Part of a small language model's weights.
Size: 5 heads of 64, MLP 832 SwiGLU, vocabulary 8192.
Each number is 500 + 25 x the weight over its row's rms, rounded and kept within 0 to 999. Layers, rows and columns count from 0. Numbers have three digits each. The size before them is the row's rms in percent of the matrix's.

# down: layer 7 MLP down (transposed), 832x320, rms 0.0413, rows 401-467, columns 128-191
# gate: layer 7 MLP gate, 832x320, rms 0.0405, rows 402-468, columns 128-191
# up: layer 7 MLP up, 832x320, rms 0.0419, rows 402-467, columns 128-191
down401 095:495545520413513503518479460509547564490472536525492488515469505529524508501486477447527492492464488489502513512511509528503515492487497488535533489478505521481508513506498516529516483500519488
gate402 102:453504550448499533489496443513506488475501494519518537483496500494519508493486543494510531519484436484487517502517518482518478505563487494519526547454512499556479464497524505503476485440551483
up402 098:487512465510482494534503479464552516545509493447452530449483529494512493528470480557491456525482497511542508484516513547484460525521552477484490496517511501507528484469499506488516490545500502
down402 090:463508478507512464526515498495501485528458504494481537472470445551526541482508472499487521497510550549490502473452567535484465526485513482456444504491479518499518520485534484485527519517480434
gate403 100:526463486484501526521494503535431487525465487536497480540467504497522494531482505451538453523479504490501480476517510456512475473513478474504477522496486468483497508518516507533472477493430507
up403 101:489511476475484508532505473545484523504523512479522497502511500496520469516528566513515489508474519458492517511450481520493512506488513446533484500473508520496506505523554557512489485545498459
down403 098:503517487531477487526487482542556560506484490486490499463500502523452484473526490568501528487533498493482531451489451487464456507505535498513501507536460517508477524510468456480482487474437507
gate404 099:493467517518474490526479526458524532503505522510494491475520504537489466509453516483533472514510466479516479489518464531535515514514478507506493485477536511493509511443488499521530499507506476
up404 106:518543484522528514465517439501453532489487539523506550475510479486518502493442485504494465523489521527493522493526509517524540472454496504490457496538522501479520494506466445488481501489457501
down404 102:491483511466521516504460479505514508484491493503475489530467481484496514457513476548534521497498485463452483468467506516488486527531439493513537523494507486507463452469533502496518517494499525
gate405 100:531533474487469476488506479484472537511526495525476517517498517514478500561492478532511484521458450496442491499479476510544473522534470478508471482476526516506515468478518504491528508500515488
up405 104:464516518535527520449442498538479489517493468497485469513482477541511491491555509475504555522506495506472509462539471492458516533525491493499509495472526510486497484472511523478460492498506477
down405 103:514529505526503442505504499534497545510547451476482504502503511526538465485524487507472536496506456475459520499466474505486481476478494490523466488454483509546516491480503516502520529504514495
gate406 104:468488514459491481517481523478472503469463458496498479510472499493474498565519519533468540457512506514500540527486498474533469503498534493488514510476534515492540499513535522467506513488475472
up406 100:466530527490502490473458492493534499472476474487509499535509477490542524488527464487472497474483534474467490503505456503514484491514554488472495509499553471506540496482513513497533518520481502
down406 105:488512512448509490512521517456493507508487493491540499475471485503480481463543547490487506504537537520505559559502525507523503496525487504500516465469501494459541519490545500478508489526474490
gate407 099:486524455526532482521489503516513531521516540519535474496457517476499470526487523478504517464525467489499507507503523527493523512509513506516519454501503477522507532507488458465475463449488509
up407 100:493457519474499495496462480486544488534454543430513530499511535501468475487518466484494439510492468480544486488506471523522525477526472474477429504517513494481509510513494512507486503492484485
down407 101:525462549515481452458518525520488514500515496498512512506528529523493508490555484513498486510461465474481511491521522526513491475500512486493500483479537499499511474491505500550494493495529483
gate408 098:497521509518515549470519477531478488505501505466532440486485535490531502489498528484513539492477491507509481514480483484478518488526500502525465487491446514535516448513498460525462470494458490
up408 098:491524511492568497518510500469509509468511490471521482452487503503561508509488518485488490522518511491514540531495513469500524457473518510513499509502515550485463468482462496534480450456497482
down408 101:480493509467497463521529530487457501487437513475467507470499468488520524505478484551501494507496482481471508496509494518501523458502464480520490474481507493485502505525442482491488448517516507
gate409 100:479531509525524481505455508519467565504496496508491561511530497473513476535519520474546550506481508532516512558496469469457521525519475495490475504492481507556495495526492450497558502535488540
up409 099:509497502516472506521541480559516487528498524493485472509525489537500504472475507521517454518543455469479460547528490533498457497486520498478474507441523508488531537513531515493469506511500484
down409 102:531483492468492519503516483485472490502490513540479524482511494499524514472511520495509488439473477465475511479497483480501461516497527489470485505507518438481533542517512505513510550532481506
gate410 103:459498531496457531523513503485519556451463486463514484538487489505455482524522515510517489519532502517478484500493477510499510505512512449504479495479485526552522469504498532541505444505468523
up410 105:476535511449466517514504486522508569498514463465491431461520488522482529506521498545463473448504507493469513497512455497448475494472447482482538532536540509513518540508521524544509513515497526
down410 107:520468519516451533547478483504504515478493518517491564542485509478478501555540469483492461474516526513546488484513464505489513490522459482520497500548492505502481474511508499482484489536503488
gate411 107:492521473495479500525496494485490534514524520502484481438503466494465507520490505552466521496465492453487486523475530519473481515506493510501523474435479523522526496458524477492482538521506498
up411 105:526513472534521490469449465520495477500527491513492516483510490477487498522487492469468453486539506530516485524495472510449561505508511517517539466499497472484508523445515517444500460532563485
down411 108:487487479488514472528470517498500522470528497529520491463498460502468457484467467520534473508476475504510529552487487483503523503539499554490497510528492499533503497455498492490520538468502460
gate412 097:526520506475466507476498493482519532500519478490490459462505484512457513503492518545474442494495488494449505525514493474520489484495514430471474536496480504540504463476523458501491491525493493
up412 103:493479504477456512473469560508498509448504481470492514519503488486503464505483535472521535522516488533515482496503469501550545479492502480506450511501524528488525493516492478466521484504461510
down412 105:496502510519486477510514510555515521520490516509493490512501507561478519515506489492520497444508505505506489474503510533488434496488505500506473491519496506504516507516500529536512459475503483
gate413 098:528470500534444504500518492509476509500497477461523497506480456531483492450499535496518482483535489464528514558476489488473498531457492495451485474469477500539516479485516463495499500512487574
up413 104:484499496521528505518485558500513485505508435507487503493459543459529480493495482510498490473538473475482521500485468499506518482487484512518558431491513473488530476507510472518476487493520532
down413 105:491480505516532528544516524484460467506501487560503484492540482506491461494504466495462480487495453455505488456509473469507493428466477570494512481482450507518514487524483497517506500542520503
gate414 104:512480517505477482461496448503479543520498511479506484484482519522495511479481485537505486461553474528484501528514455530523488502499506520472502508463516497498499492470481522508557519499477498
up414 107:475465453467520516497537523508481516498500477514520517518490498496497489548508515536537527453542523553495533477454545523524483526481533527497515466458440477498526505491499464480499500497488461
down414 115:484475501522494502488502557469447514500488476505503480528519488493503492504532490498479503431496513516483540480463532537523516443507488486488511482491469516487507544521493513494509530510505471
gate415 103:510505531480514512497455514459482499525477504498513508522472479465489463500528487462506508492584504524476504493501505556505506538486526529469492473469542515479522512493505525502518471507464524
up415 102:525503492543473487491537523512517520487533493571496509497447510485465524524493531502473461450526504515465498487512491475522494478524450531477553506504449510467506520554494501472511504503486543
down415 108:520476482494531538477512571484508481466480490578504481508468480524516523545543484479508481484454496507448493514432488509529513455467503515466536493548495490503497505531485524485493498516504501
gate416 104:445526490484495531511508510497510499521511497507530495521485491549510486508505509494509474499528512488500473517500489476525494535481501474488515457496483504468503490454501508482551474497532529
up416 102:533501526524480516508519496474497496504499507519535495474485480469489526472479487500449541474500494512503471512516525519429466495498526471471539497483540525551489435464498538489485514507492473
down416 101:465502480503503522500499527479465479469457469514507466469496556482498492513482519478513483507526470536507505503472550458539486465453488516522539477451492485504525492515502462451496486513504515
gate417 095:492521473479481492505449498496524481532508507455444531517495513509511512531507490510493524525527551514537518491486446488520508477540526531501501470531440517472478480514502459514448553465515514
up417 095:481474549518505528416477544541480530473492508508489519459545498506519506534564461503489480512507462476523524508518492534493489474491488465497523518530546489506532514516468542479500526504494460
down417 090:457488459497466507482534508460493497520459523480440496454483478530489536470493514507504485522531545474496491499479502523549475473570537515514477464480485477507511517491532471526493475479514508
gate418 100:481501508444511492509516496514460521480482521533493496453494505517497532489495464583500509575545501508513487518534494473506464478491449537448466490462488485502509507489460528523484497500562503
up418 094:465484500511499498505515489496496527479471520531521512454490475550490500504520464502460521508418443496491471467502518503506504534503533501502506480530464468482509529503530505496552503448477540
down418 096:505508488447532498550456482519521507536450505502481454468532512486469498480514454529470445507484454463504494530495448475513510486500528490518508514513524491480500440486542505478505488514515500
gate419 095:512505482473522459498481512488488533499483525513496552485467484520503479481483507493504513519448538513500475506490507469444477503499475532490503438503485491439458508479485513460467477426484523
up419 094:496529488503556467516479506497503504508480436512504466527450493481489510501505537522541508516492556505520457494435492468476475483494496504526508469488479489492474452464512524478506513506456495
down419 095:556471519426458515496498485528459518526456507534482519505472470518503501529496510512529506477464500498482491486503499461492492515492532499490502574484534505523492471521512477503491506525513483
gate420 104:496491489487488510539517504481501509503439487543498524501517500492505517496516477510534495494480519512483533511501509503498484493472531473522525474474511494534476498500512524482508465503508482
up420 114:510491468562475502520512487498505477464461505513447509523492499498500481549560551503479490490545458522516547485506584461506454518499484494451504496481446516469476558508487487484531485533533476
down420 118:518539525506489481517514500553510454487480445483462461511459538507510486473559505500457502489476484488466511478514493489495511548536507461510505522515493520447492530494513526501518453476510480
gate421 097:453552496503522486537495510527535485473486464547500478519567481537482529492519473451505468522491542530494485515460495485504508528489474541435518457455505481512527541506524489524507528455515481
up421 096:524496532481456461496530486472490493491482523518482471444464509459447461384492447493498544493464497527476444514493511518506484496475498484506500487511501493464485512546447535545494513478517550
down421 102:483533509521474489527476481476476526502490487481498508532461486517502427559506494517484462507559498511540505486509498492514525511492469528464501487495472571486505506485544508511487457524514482
gate422 099:483461511531540542485516488520508511471488539550505427433493465501508502470468509548447449489479478469490528522487493517500479463516492492507544432452480518494517457488521467516479499495455460
up422 107:472508522494523447463466461459508420478443492509486492530522510519507469516482478507526518524478505484504492488518508463478526505523511479534477515506486538458508493526491492531493498485510467
down422 111:516537521518549485496535478512505494494489467489512533558494492499468467483486501476483514537497494501490476503531486512473500506474491556541494489496500501513503504483539513514531523519507492
gate423 092:531488542518451478514525471480527489482519508518511533459494458507448557547552464471506512510500506454520482527496500502485504555497450519528521508508533462517518479491466530503528503494529563
up423 103:502475507564574496517502542481489467498457456507526530507483523505495497482530495539509485496541467502465509467542487507520470492512533533481514541484514527507499535555497518489481528514455418
down423 095:456480467449501457462524502534498478480480564468499508492520473502483488482536515518478475528522454470475501468559536483515481474482506491506524498501496506532516484529505490510492487502476482
gate424 111:453531553539483496559502503508524477500450557551484509480530522499505465499502461512520500544487526502516463480468528522473505508494513492492436539513515495503478506516522518508517478468506496
up424 103:543513485508536501464490500513523508481508512522467537560528457499525511516511448449479471511468525466541477519489510498495521549514515489512533518466504454547486488492527468457500500471519504
down424 104:460483528555488496522486514503554521498455520519511503505488513498495506526514468534499521483510515496515496484506524526484515527468482481505515530517516482532465495491528534505484485474485514
gate425 098:476501533432525503517498510514554492455487483500509503474502519494528495472477448494484496481523498491519517502494522474472486529500508496479509475476456507509480491514516538494488501471527538
up425 095:514515523483472450526566494458505496489544510481511477496533505497538438519492499488497534508490537505494468538465486535517471489482538544518513488473507517510467509498494513490515455469544466
down425 097:485501489498470498487466509521470456501507500505487499524493447501468539538508492474514505483461532522483477540523500485540478528485527504499561532519506469517470557507489491498487525489513534
gate426 101:480518495517516511506505439521507531509519486454448508491506539494518490481458478508528519547463485522498495468526488507490511498534457451465501527533466483507500513483511450504493497521506478
up426 105:475521509525497520508517467515512508463503487537515486518491506492507506479521494534465484535490469496563494479482489435508484485481514474517472500496504488490534479477473505488529489455488468
down426 107:450505464506519551478487490488496490511473502524468514497498532460492537499500513525509508512469475509486484504484499438513505484498512496503522507516511479461483480525448519459502519469498475
gate427 092:452512466491539491496523541508463481502489502514488508497489494489508486468501515507496505530499436518504472491455494512476513470528486481495474485522466496545432501486488520476501524474526471
up427 092:513510501485512491462502480517489490495468505468488500512478502477513501516491481511522519511521430530544460511499532471529525487553495512529509522484526526552491517436467522507469500490545473
down427 087:510518519521452455541495530517494498480518468508471494474465503544552472528528502492504470501507463534532535502434495485501491500514505529518540535504490531473506467550527479486463468518508464
gate428 101:512480494476503520490525498509491508465474512448541497494455523511480518508469517488489475504510503501502509489487506485495513491492489515478520502481503457505475476533542541456515467501510496
up428 097:514502535496484574522505552475486504509469488474507514491522456482480503482532475539489515546510517492512538514468520525496497492463521487520493542498489499502510448504574528487486486474490499
down428 099:490497522466498513429523513510541471460506515453492493490441492515524492457491477478457498497459515485459483510480465523466500532494518478448513494515484518484509507494493528506502482512495492
gate429 103:538479493483464493506513523558436539527459488508529465533496495508470523520517536493528511500509463493502483536541523554530489480495520481489515487514477530528530485513512513479516499524478494
up429 104:484462500522460506531498507504523529498470485483472515508500474495475508516469500506560494527505459508524497538508468464522503493492495492487458463529487484524524513516533487458488482455489525
down429 101:505501490477513484476494543514505492528503514486478500490511507508464498494458500559477488500526484447483559463480495439505515491498477472491511524517465514545505532527505499508478526500508488
gate430 097:502520512547505494464467496486493465467513496505520519501512529505520525451505463484458483493542501501461464482469473516494495463497506520489475485513460495482470461533516469470528451508526501
up430 095:493492489490504496486483519499543440505472536524460464476475509533485493511527490513526519497500494499511475516505520504498497488536487490509454540479510497471491498431510515522479533497491507
down430 114:481516471508536517487489520529496502503468511512451519529553459507489496523501519479549532493485478495533503502504551455508486497502515504480504560509484470507491540517462533548481526485472491
gate431 095:521508494494470482505508479483538486515523461498523466491473513562500501446507513527506502436455487561526523503524500491512519510505481483505547476558535541499490501473514501479511483502519487
up431 096:473555471447492518500498508499445509517522504534488570473495445512492506532505560469471500584520494482507511488458461509524517466492462519497488487462480493499474476502503507540503478480530505
down431 096:503505431473473532496509495499568510477466543482457485497483505508482527516502499515497512485512462477504507502503480549475472532501496519486501475466500481527536507457512553507523550500472489
gate432 102:485469559511508524525493496482505499501524511518480509516550501458470458469514541536470474464526539498487521525507491491483509492460532477488474516478468503453514530529523522443525497501489516
up432 105:550476512465527495444495544509491539499462520543572526553449511529465495477491460539499507495500511526493494484508525502506496490498510501519450482465487536503453483515513478494523496455476545
down432 094:514498512519472525525513503529495513505488483565512525493494543499475535474501453494484493544501483491504493498495479533532482534469576474515475508496487484559488476506506472453473483497490478
gate433 099:489508468505487485498508487472516444500505532480437493526458483537529480535464480507564510518491488525486501500503514507521534514517485504528506544505473450510536474494499513516506448491499502
up433 100:552497469523531554468450456489496455496477534495473519519504491465483499491514466479485460501481486516493537550485561489498492481498493499493504493518527485461465456519513486499491499502469503
down433 099:504541498491523478483509496482489504501514489516483470550511530482496502491519480470539478492498504501504528464491486477464475501534497481517523516525499450547524532499494502499481483527484494
gate434 100:532537499480492512531481477472547437516513500461475482559487476494489486481525486513520555481504473504509503520539502487485466466493513512489487500479523525511499466470533514514527521513518554
up434 097:506500454501510516516523501481542538495493497483505468493492509427496500458504525514502525430473528531474553502483504494504507494516462504526495532545483487512493459448516526503457513499469521
down434 090:482542484433526483524516507508525474529485475492540488491477513532515485447548510498451480525476499544490491517509519525518482528492475535477511566524493489547479497477500491532486522531485503
gate435 093:485513523488463475526480467508550507469448461496456499460530493516495493528477493547496517558493519467536512455532502503538529520544520488508507510505492505465470481494498528491518468489487485
up435 094:523493506522517479469477481502488495475456490529528501516463506505482504541494457530525504555505464503531512496466528494522517511525519479491488497516522525479510504527521506538484525508530482
down435 098:485488515514509537511489482497474484477505477487459484484524515489497513495517496479512482465458475493505438455488550480477462535530501558551524490494506511516491489510480491495480511522486494
gate436 097:485509507476511528490518537515484544517511526499520505486524455498483462517464496498529550537481466560461529503510510501492510473468500456514467493525469502499484480511508464516461513518511500
up436 099:493541516529525511506500490504501535486493489468518463512531450528508542490462519507493567537495533510503542492448493536520491543501528535541505534516537496491495490480513505476465483542497466
down436 097:464473498564561511477464471497521494500519464487489503547478470492503509529435442487509500539491560497487513466537482490510544521496531496529496477499495503492464480531504532524500472478471540
gate437 104:505474527494498483536475530507476511513509478495481472471514484477501516544514513459483506521483455504533483522527471473545528496520495567501489512483547513476514481500526539457516527510496495
up437 099:511523526517488493543489505483479499543517480533445490528518418518503505530479500572471471515544490516492503512542534504485494508513503515492528515451518525551490492508494527532482443514515484
down437 098:483504532559457517514454468491471461517514464490509502510509526524509490525463535481514499545473482578535495503488494481539529520486520509478489497497540440489446538472517489489547517498492494
gate438 102:478481493526556531528494522509490537509501501515491487494464552511496476511494458503491526531479509489526486486468545499485456489493555480522500490457485515462534492522516543460518448475441521
up438 101:523512476479489490508504538502509456527467490479485505507488480496535485495489453498534490475490505515496536526506492541523518564477549498515493519510533462505500494461519500494494500532535544
down438 096:498457497485514465483451491502494468465477501503491484456478513509493473520474540517536490502496444484499487526472491543535528487552521524497495505515504447504494454516482483499516470466516449
gate439 097:541507500548492475454451509565507469439478509544471479517510502538495478510489511512543508553491480499471510493451484464493519486472503512529552494486514488494468479508500523452520491546467484
up439 100:488498463518463461505480491489516505476529535496546497488505467500500490541520498445527533538504506546505482520500433504497503519507472472514490525454472512488458537523531500507512486494471514
down439 103:494460508481499517509504534448518470528536490527498486485524501511471452525520529489510508473460509562496534504529507495513499462505470504512499471537529519553489502479492469468459517471524508
gate440 099:448499476538511495517514515531522491498480482516506511532507501437511487506495466523506484528543497486513508469495444462506501469462524483505456470456509493480502481490471509472538460470500519
up440 100:509477499468481463459517524505498442528500546458529458523489490496491452503507506492491488483508498501493465511504490566526524461541504528515549505514485463494549480524478559510476518507513525
down440 103:488447475516495519497495474492488481529470516518501473500443490495499511520540506490517528486447468512442507463488480503546488506485482536467513484476483481496484454485514457513465523505487498
gate441 098:579495521567532486500563508507513470529510451519498495500484511510516469496482560506516513508501491546490512508488525515535497522520427471483490463470494499458535481503479496481462530438483457
up441 097:508524483499464453527478513472493525501525480503506499516477486511527509485506491486470487488536500503474569516497508529468485525480571488533515508481455468473550522497514476516515473516524477
down441 098:525468505480488466503526526509510497515494475542457472498517476449492508498560521522512558504496490519476488558485476478502466510488473506522453461503496504533525461490445494478495500461503471
gate442 109:508449489475492505486500509454512512513532507497525459474505479476510528512456506483518503529491503491489499541495494506508517530473481487483545459473504514527508482499501492508468526498481472
up442 111:502484525462533484513521442498485495499498491482535459511488469493512496494538536500543525498522478507498470516473429478521514501523474513499469509495500501512486445530502444459470519477500488
down442 112:489480535512501443477500520495493482485544489489488483523507489497472508515470515482478520496511517464469463519496466492491496503509490490470509521499477494488487471515542475437515506505488531
gate443 101:529487491463517544530509566480545493507483499539473494484498523517490464490558508464465516502511502523490487492515464485507473460490482508508585532508521490515493534502517472500528528510486537
up443 102:469541492497520519517496513481492535508490539490504529485486475504524518494532492505503483497513524497519492520511474533504522502495460446546504441499477495470490505508512503534498477484505517
down443 100:516503526549498487540525497511555446458508495498516552474476531539500495492480481469539471497485504475508506496532493463491467471474472489505485504466457474487524483550445523517462463483504485
gate444 093:512517512508496525506503478504512507578446484541472510537512477555490468523481510488486475501484436479517491487461502514476492526511479466509542457478521531513474453518495480480478483496486475
up444 098:478506533476514489503477480505534499462476481471476504506523541483443551518448490524501516504469522507514431507478482534501448507478499476488537467487514500543513442510495501508486486494513490
down444 093:526510484470500486487480526519472501489480478503486487517509493531483475479486526473462553482537458489494499529489503459443485504484526498510527571526480496441529496526568508476546510496516536
gate445 099:484509477445476488547532512467514497505489490458492509537454479496496495535500476508468511487479488480512495504497490501476514520495508528492549506524487545526453483491546464481468498497509494
up445 098:542461506538576531506507509503515449511502483515482520473475487482508485507523483548483539498485473527466537473538463499510506529508522515525506505500495520510533491482507523491502484482476476
down445 108:482464484541488548505480491443511496488521494533551514511515494509522483502533460466492528475526465492481551499468475507486450509477547465496501482466474506478485477489497501520528487463514510
gate446 095:468576541509436489463497524508473479463509526520514471480469481548472537478496511512491540495470490471500518542472477529481495544496478534530523502480477510498513471489476502493507518479495546
up446 103:488505526511513462479500536504481526496510505519454494488438524547496562497502522524491540516506528512493508483499501503496465565497488479499552450496445496499513522469488530523491492522514533
down446 094:491505518541504517490520514524490457517519496517441519547444491507517577473487494513492503524470501498475517487468488489502491533467491505528506482491525554515468492496507496489456543469533504
gate447 100:505504547524513525475498474496471476469537483488463480547531528518504482514491553525549512526498473471562501517456470500513506488516483535540498463543509517464484512478508470500501482486490485
up447 096:463488503509546535477520477493494472476525559525521532485483525511519482469489462490509496451511501502464461467514539477504462494451531516509509507452500471535490530532468450531490506478513503
down447 097:499486530458514475470501478470487547514505517497516494517479523533509493514528479541526495497537478454547483497505492462508472514514529536534518517548510501464510504509523482528521524539516453
gate448 099:517503471501456512510518556526530470508518480513480495508474515523515491487493493533529493542501523491552522545528522496511493505493554512488453514516525502481463542522522449475534475474519502
up448 100:497475450527510469506527483519487525544528454524463502522481544501500533508476543536461491494524463546518488554505518500517505506467538550486483504495484488484547496468481478530512529496479506
down448 103:549503492493511519526484484491440465499507475477509475492532490501482548480552481494523516490492487505440473556507526558530482474466490482523467522515478488492509509518514477560450510491486552
gate449 102:512540510500518532501479469480496470479494472533473537539514489465511480498518527506486535524478505504484471503525469493512489531512468464480504536547455524497476476528516536469485498492491468
up449 101:472494486462505473523508497459527478488495505518536489497492475434515559509455515500524482493517493474472506531451506520505471525499496512524552475496481476471503519489466531489516494490481470
down449 095:488489515489500488489537462543515513479501479489490505488495514518500531498516503542541496497513488517500453525467487481537504494499485540486511463511492465517504494531485501472508491506504489
gate450 093:470491527484499464486506474486487489507498531458514498508516534460484508479449502500504513496435533471492472513485522462466479493492478442480469520488486488501509458494482536493454548531535458
up450 088:481488484465472500515511526491487462512505503545526521521507474546520501488529461431533505484496508486490508470484500456479483508509520501525487500470505500493494511523454455515499464477487520
down450 104:475506501475494495480447479519529494507526465488481500485480455494462489475513534512475511514563501507508524494512462499522517487466493533456505481515518481504473545539514480517584474500497522
gate451 105:483474506436506498512482528541515489476465464495481492511462489502555511538472506484505511497550415554487477496530484458531523520519516533511524543498467504454511553499529535488474478473493446
up451 101:476512483461523506506537472531476482474482508535490531487519501469518510561464539508491500549516384486470450514522470489554496491539478498505520528548535518474498504481460568490532493449517500
down451 079:471506538446473510497517506524493480491539518457490479504484507513501532516519505484508503470482522479491528501534493488484489562494537518505530509487477493528502520515488456500514484522513523
gate452 098:504474496482531453494523503524516474496523500513491468531512482507531499495464530511470532504481469479464490520490468496516526492564489516488471493514507518479502462481524543522485468491470508
up452 092:519487527512517488516467459519478490485533505505500516431518501492498460522512489470525529482538487494514513519488491547510448532507511528522478459490520573541521508545466540476489505482488486
down452 098:499487542537492456460533493447519525479511504521532501484519489502504478459495514503470469491469483486497492496449548495478527459523473539499498506508492477477498450517463523511500499531461506
gate453 103:476472525508503505512469499525513492520483469453536487546474487504476479508476493517475557514504472474470505468493485526482512531482545520509465501486531484501528501451477476478471510520507488
up453 100:511471552474470515458535497519478474482540471447525544477492539468536471492527437478472510481513490500488559458479515540522523570499498508469496492537482437497505516508510466467505552520496498
down453 098:482509472512505507486540493499524466497524458487499512508496549513501464490478492493458542506519544491506483494481496501453473512452492518475506470503473534499549432481474531492519552467506509
gate454 102:484488552515474464499521475509518505504486471476511481533513514498476489518506464538467509464499516515514497509464488505524490513549516490533502503500506498514543476513496491531510510485540514
up454 098:533512496479489493441503501526468491493490507470491483451527474445518505517489494523533480501464503505531519510481508518510482482505504498479532544468497533517518475498533514486471536509525532
down454 099:462529476543489445478466502531456527533557503521557511495469518527556478561501562475514456493495509490504484497489509502464538517531529461482494487545479530517469498537469499502553479489516509
gate455 098:458526523471531499529489494499529494498504528480463522495479512468449476520477508491509481540538479490499546478502508500517547496556508478515527502535503517474501524476481496491448483500454489
up455 100:486481499530528487523510501476471492457474492519561479508500477535475516508508480482538479497490459479440502528482531499537453492494492504509502514481486475510493478519517497527525477458516490
down455 089:472491505513536503513461469493490548527542535498532476501458489469496515480540465565539471512489537503537487498432498517529530519489501480512476513488473504515508489538499493461526534489559492
gate456 098:489434506500475511526447507496476459498517483426488559514536539509493485497454524522514485458525493520469495497512487441496496537537504542477467504546511503506466465538489460548539454479473483
up456 098:502527510492481537440523510497529464484459483516475520509474522523509559491494473488523554548501479479544537498487484513487521503487511453469532485485489468527485459504469498480501495492544552
down456 106:497504524493506484459496488481497505567521515437541504486554520496516542506488530510491468527484482545495479500518478482482498465511444474547504522528458444511549484503541501535524523514488501
gate457 104:480468523467559486486489484443477529526469510472507524503534465458518513513512492469484490506522492506496516447518465488523511501465492496501529481461532489482490455503483508486480454493471502
up457 106:516467486474518471514519488520500510530484520538501499489535461511494471493516517478496489509485506532492441490498496508485487506486515540529488490535476466509468518484511523513437488556521474
down457 103:454513523469462481530533520482540476495515452495488527498480501543493523478524499493529452502514449481443512516515535520474511487509484515506463501545511519494492497528498455525523500486473506
gate458 096:480459522493483544486465505487507478512536500517483445520484443470481500527490509491491453507495514496514483491543520514489512495519534517520505489517510525503506536516504505529494504523488520
up458 100:480465519520494541506447484501474483483503517475473486506506469534512496475518512514509515486469518485481501509475519513482483490527495553468534502508498490479525462476475561496529549512504515
down458 087:543514450428495508544465509538527504501511524550549515523466508478489531507490466507508484504567500487540449500525527510513475456468504498512480479509478497489471481513506443504518525499527493
gate459 102:527471506477521472532502497516506477473534517518478455492546455462467511491512506529506493481512534518519487499471480458489501481492492528508498504491511510488503505509519467499507484519513499
up459 098:497490529518507526500474443505504492465508484492486489511527479495509511524523522499476508502530522508483464487505479518543502468512515441536477492545444529475508508508517521460534497502543466
down459 101:521483532525527537469440515525460533546548504482480471548469505493483439499523501495486457528461522487474520497480508518475496497498560492492470473500543521504482513512538543491500498514532519
gate460 097:469486519499512472484475509516463520485472462498508536547520480532522475474483505469501480523457520506493525466464492506474537541516507510514505469516532477512499463527482502537489502470481492
up460 100:486520480467519540511507502496510509489469448514527520498491453475517496509512537506466519494480524493527530469464511455516527533500509531490495551510477524488446474548512521496462527494514473
down460 100:547505519455517483499470496509508526499533496495527476477501482499495494493460530501533486489514505507505486488487488517495497474535463486534491458571465508489496480474502497470482515475472538
gate461 101:487512444498494519481500451512536480519520533499478501470544431463520522520491526491543513516513529489473509451487522503515467484465521495530514512497495498475536483520516497462473507514456498
up461 100:514494523490515470521552455441519502480522512512461485467526511523516507502478482494547506456520547483538491500503517496564494463507476488526537533535481535505538542517452491485444488523493445
down461 100:495558479506480522480499491511510484540510481480533506459510529527479447537547491530501531514503533499560492494497502559515528553527477556518514533588549500444503509493514517509466585479481477
gate462 098:480471505501494532475516522484495492496487533467482478501480488520484552554499482476511498508500503500477526441517484485512518505498530472501482456501491477467510479507493495486553472504515491
up462 100:480534481509470509501475579516494524504511470482534482521460469526481495538519457477506545484517463495469521551517474533498459525498497533534498508468544513474509484458511541460545517513494498
down462 101:481460484447484508522488500492516463484515468500543462474494479531506488515508519513495505503569498524477506485488534465525492487508493479502473478475511511555506511559500550521489535513518523
gate463 099:526512444505538519510450487516518475477532513468501532522510509464523508504508494526545483456506539518514512530474506470450464497467487528454483514497452430512505512492466488521476447506536514
up463 100:492426529471553500482472483498446488487522477494511485475513515513499503467526517552522510483483480515483535559533476461500587474492475491518496501529488524515503440502504540544540490504456495
down463 101:515529530540489486496477499484475518497465490514455490485513523500519526520514515498516535457498496499500502516521504513508559468500488500511504510523482523530536454510453558488466495505498498
gate464 103:514485493519479477462545494491526488509523417510462504479502480523498530493535472487542493502540485497504494524483442532483529509498482536576465466487555469456436450519491539496511506494482524
up464 101:494533529497459480508533483506444449508498503439509493492535494525513520503500483528508518501520503459476511449511458491492517473503503471554542524441509526467488500560561538490514558507451479
down464 099:505501475505530524500483486427486505475524493516502478504503534507464527475538425517471520492498479469484520499493502520519476498506443501546510497484496472473498496480517516471445456468470477
gate465 097:462528505497527487509562479538477520523509511541511523491509491455507524465474491471511449501496512486455500493455487514525496467514519464557447497501501513520468474517534505475459486501506477
up465 099:504513495472519527483519499499483523467482480501553512519489526450512474485572496488554472488496476501509486490532544511467514488498499532490550488506506519500519470490457504535538516502491476
down465 088:537475474454576496486525464510489479514498500534487526511514508506482502501467500510533530511512446529509516538468506515549545490521492515483484483491501502533471492452477513506530511530504492
gate466 104:513526445461508488511507530528506482542497489518444509497495524508492519542494501536558521496477528504517521511558565501517499509507526446519509481511495463508471487479537492514511516485481521
up466 102:521510472499531483497530498507512479468508491539503508513499456502527505536509547505506498506492530484507493486541502489499526539475484473493534488491480512476481492541494495519454448521481515
down466 099:475510481543529536525492497477450469508523503437525527466530469481543444505463511485491500521496497546491528456466532514504525511510482509527439435513515453511486507489480501493483492520529520
gate467 099:473496493525500508501480494469479514473501504467480490486542497500523509510477525513502513473469535484514547524475498543503487487495468498516468483492528472473440485514485491444500485524471483
up467 101:453518508499457477508541475457511496478549497500503488497469506479530523521517482499511530502465461467541474496472532536508506501500535505466484500539488486504537526514506521528493512495488466
down467 100:498501500459483503481508522506540463483455504479473505536424487511523492480491536517460520529510483478477510491437479472487537529479522523550475532522531484510509519526501504504522516505487502
gate468 085:529500525505458430555465498520495536430516538500523494496516481525489502491510483505511510501489477537456515483550535450494513490482509492532470471546483521514520466499499490536499490533500493